Weights of a small GPT-style language model, trained from scratch on English Wikipedia: width 192.
Each number is 128 + 32 x the weight over its row's rms, rounded and kept within 0 to 255. Layers, rows and columns count from 0. Numbers have three digits each. The size before them is the row's rms in percent of the matrix's.

# layer 7 MLP gate, 448x192, rms 0.131, rows 434-447, columns 96-191
109:079111163086134176150119123140176133140190103141104131078079088081142127149105136130148197049111167103124133107119167091083165112168156163123149092157108114125148202131157163196132147147111111144130124080195147132114144129152135149131156137147158105131124137104102162126194132158147102107
099:136115137117078168067112140103157151093133120120153168154157133157104113174143082110139121094043133126105153106099097115174128129124178093064138132111128114151134126191128080177140134109133064098104100195175172137140146135227184096124166115064109100121122124119112190126156105110122148145
089:155122082116189039153068192150124118119127089169159138179187117141060145111105099179140118112075186123130147127190082154129124139125153094178160127150078163162155135092098187160140150115201102167119105107177125154175064142146118107140147132152070090124190098178089162161090103084123148141
101:142145128176141127218184119083122133154118177171121103112170211204123107207133099118107103168076106166112096154063173091105133168134132161164181148083154086088139100157122156141098187081133104145106130135089060089116120148158100135182148108073106162122096109116111108119093072151162125179
105:120089118132116157134114194122196103067135105124108148135136137149140181125104150111140167063102106124102149165127191112097091179113081112180121139186080120115115095152152130150119098101182124074111161110084160109122111145051146162163109144182105161150088127048125164117099128166148107144
102:135092158076134103090129128092141102098137158145091110175116094075144080083087077123110131083162160127115121176193129111127134083103124079171104132105148108112118156181060200157123145119095097099085145171108084135082191180130165092168103092075105138127125104156183139130180118172065123107
104:111134086126123089134118125100112128125117093106168116104145171102120078090089136149179174111124103150128125112118162124123108149133139115120136158109139057090086049082130189161128100147141111181110155157124120090182181115092150155190186116138121117154050172092176173126099067114130119138
092:147166134157159126069087111143142109148148133106136169087125105112133124155142163156144048156171131158150075121110187137100094115129188176176129174152160116149114098156189137140169091091121131124127032149128127112076088145120119133191162077143120165141175122112069101168179158125143104077
093:125191078155101120084157129132165131116103135155139151103104108169144145152113098125135136150125168082148104155118174083157104087093123090152178145136066111115137073072108082146100118173163107103096083154093132121109090131172173104150117141102075154136219144146069104076124197126134191135
106:106105171173099098159125135133142138151115114112142094098144162053133049141137124168155153186176117127168145145080135069101066143137133122136150178138087098165112083147164091131109145101165139181071213119116134161165118130081126130067134130092105148142145137142122173134156176177129147123
101:131203125141131150117173092113120112144119146128123137026060124132125052168145096132163163105142130164121148113141151163148090147095127128132126138103108128174119148120106104128101156185116121103126128149046139164090144088191140098119102079137162154077180169146105149124129091158130135180
105:119103051148155145064151087056130073081144154150080134157120133099084108125092117152153140121090077124079097141133163123148121145153117103162100116125087141103147100141152187131155135189160132125130116209142093141084136119121105089126132122173112174104130140163064128080101083197150081106
105:157138139144161165121123121077151104123166063074138146160133148197098195049177102112169135148134162185128194099128164135160134106152142141075175174070195122138149125158143135113129107113085113134128124126136106064084167127080131096208110197156104099147110110140134146095096110175111064148
101:154151112076104135101148117110162142080116229100128169160083135138150136140136151138115122168115103097203076119143133143145179184208110134136094110135123104118122116151090083124102080077232174138124106132112153156117117117158135144149135092160097085125119172161134160142156195168110133149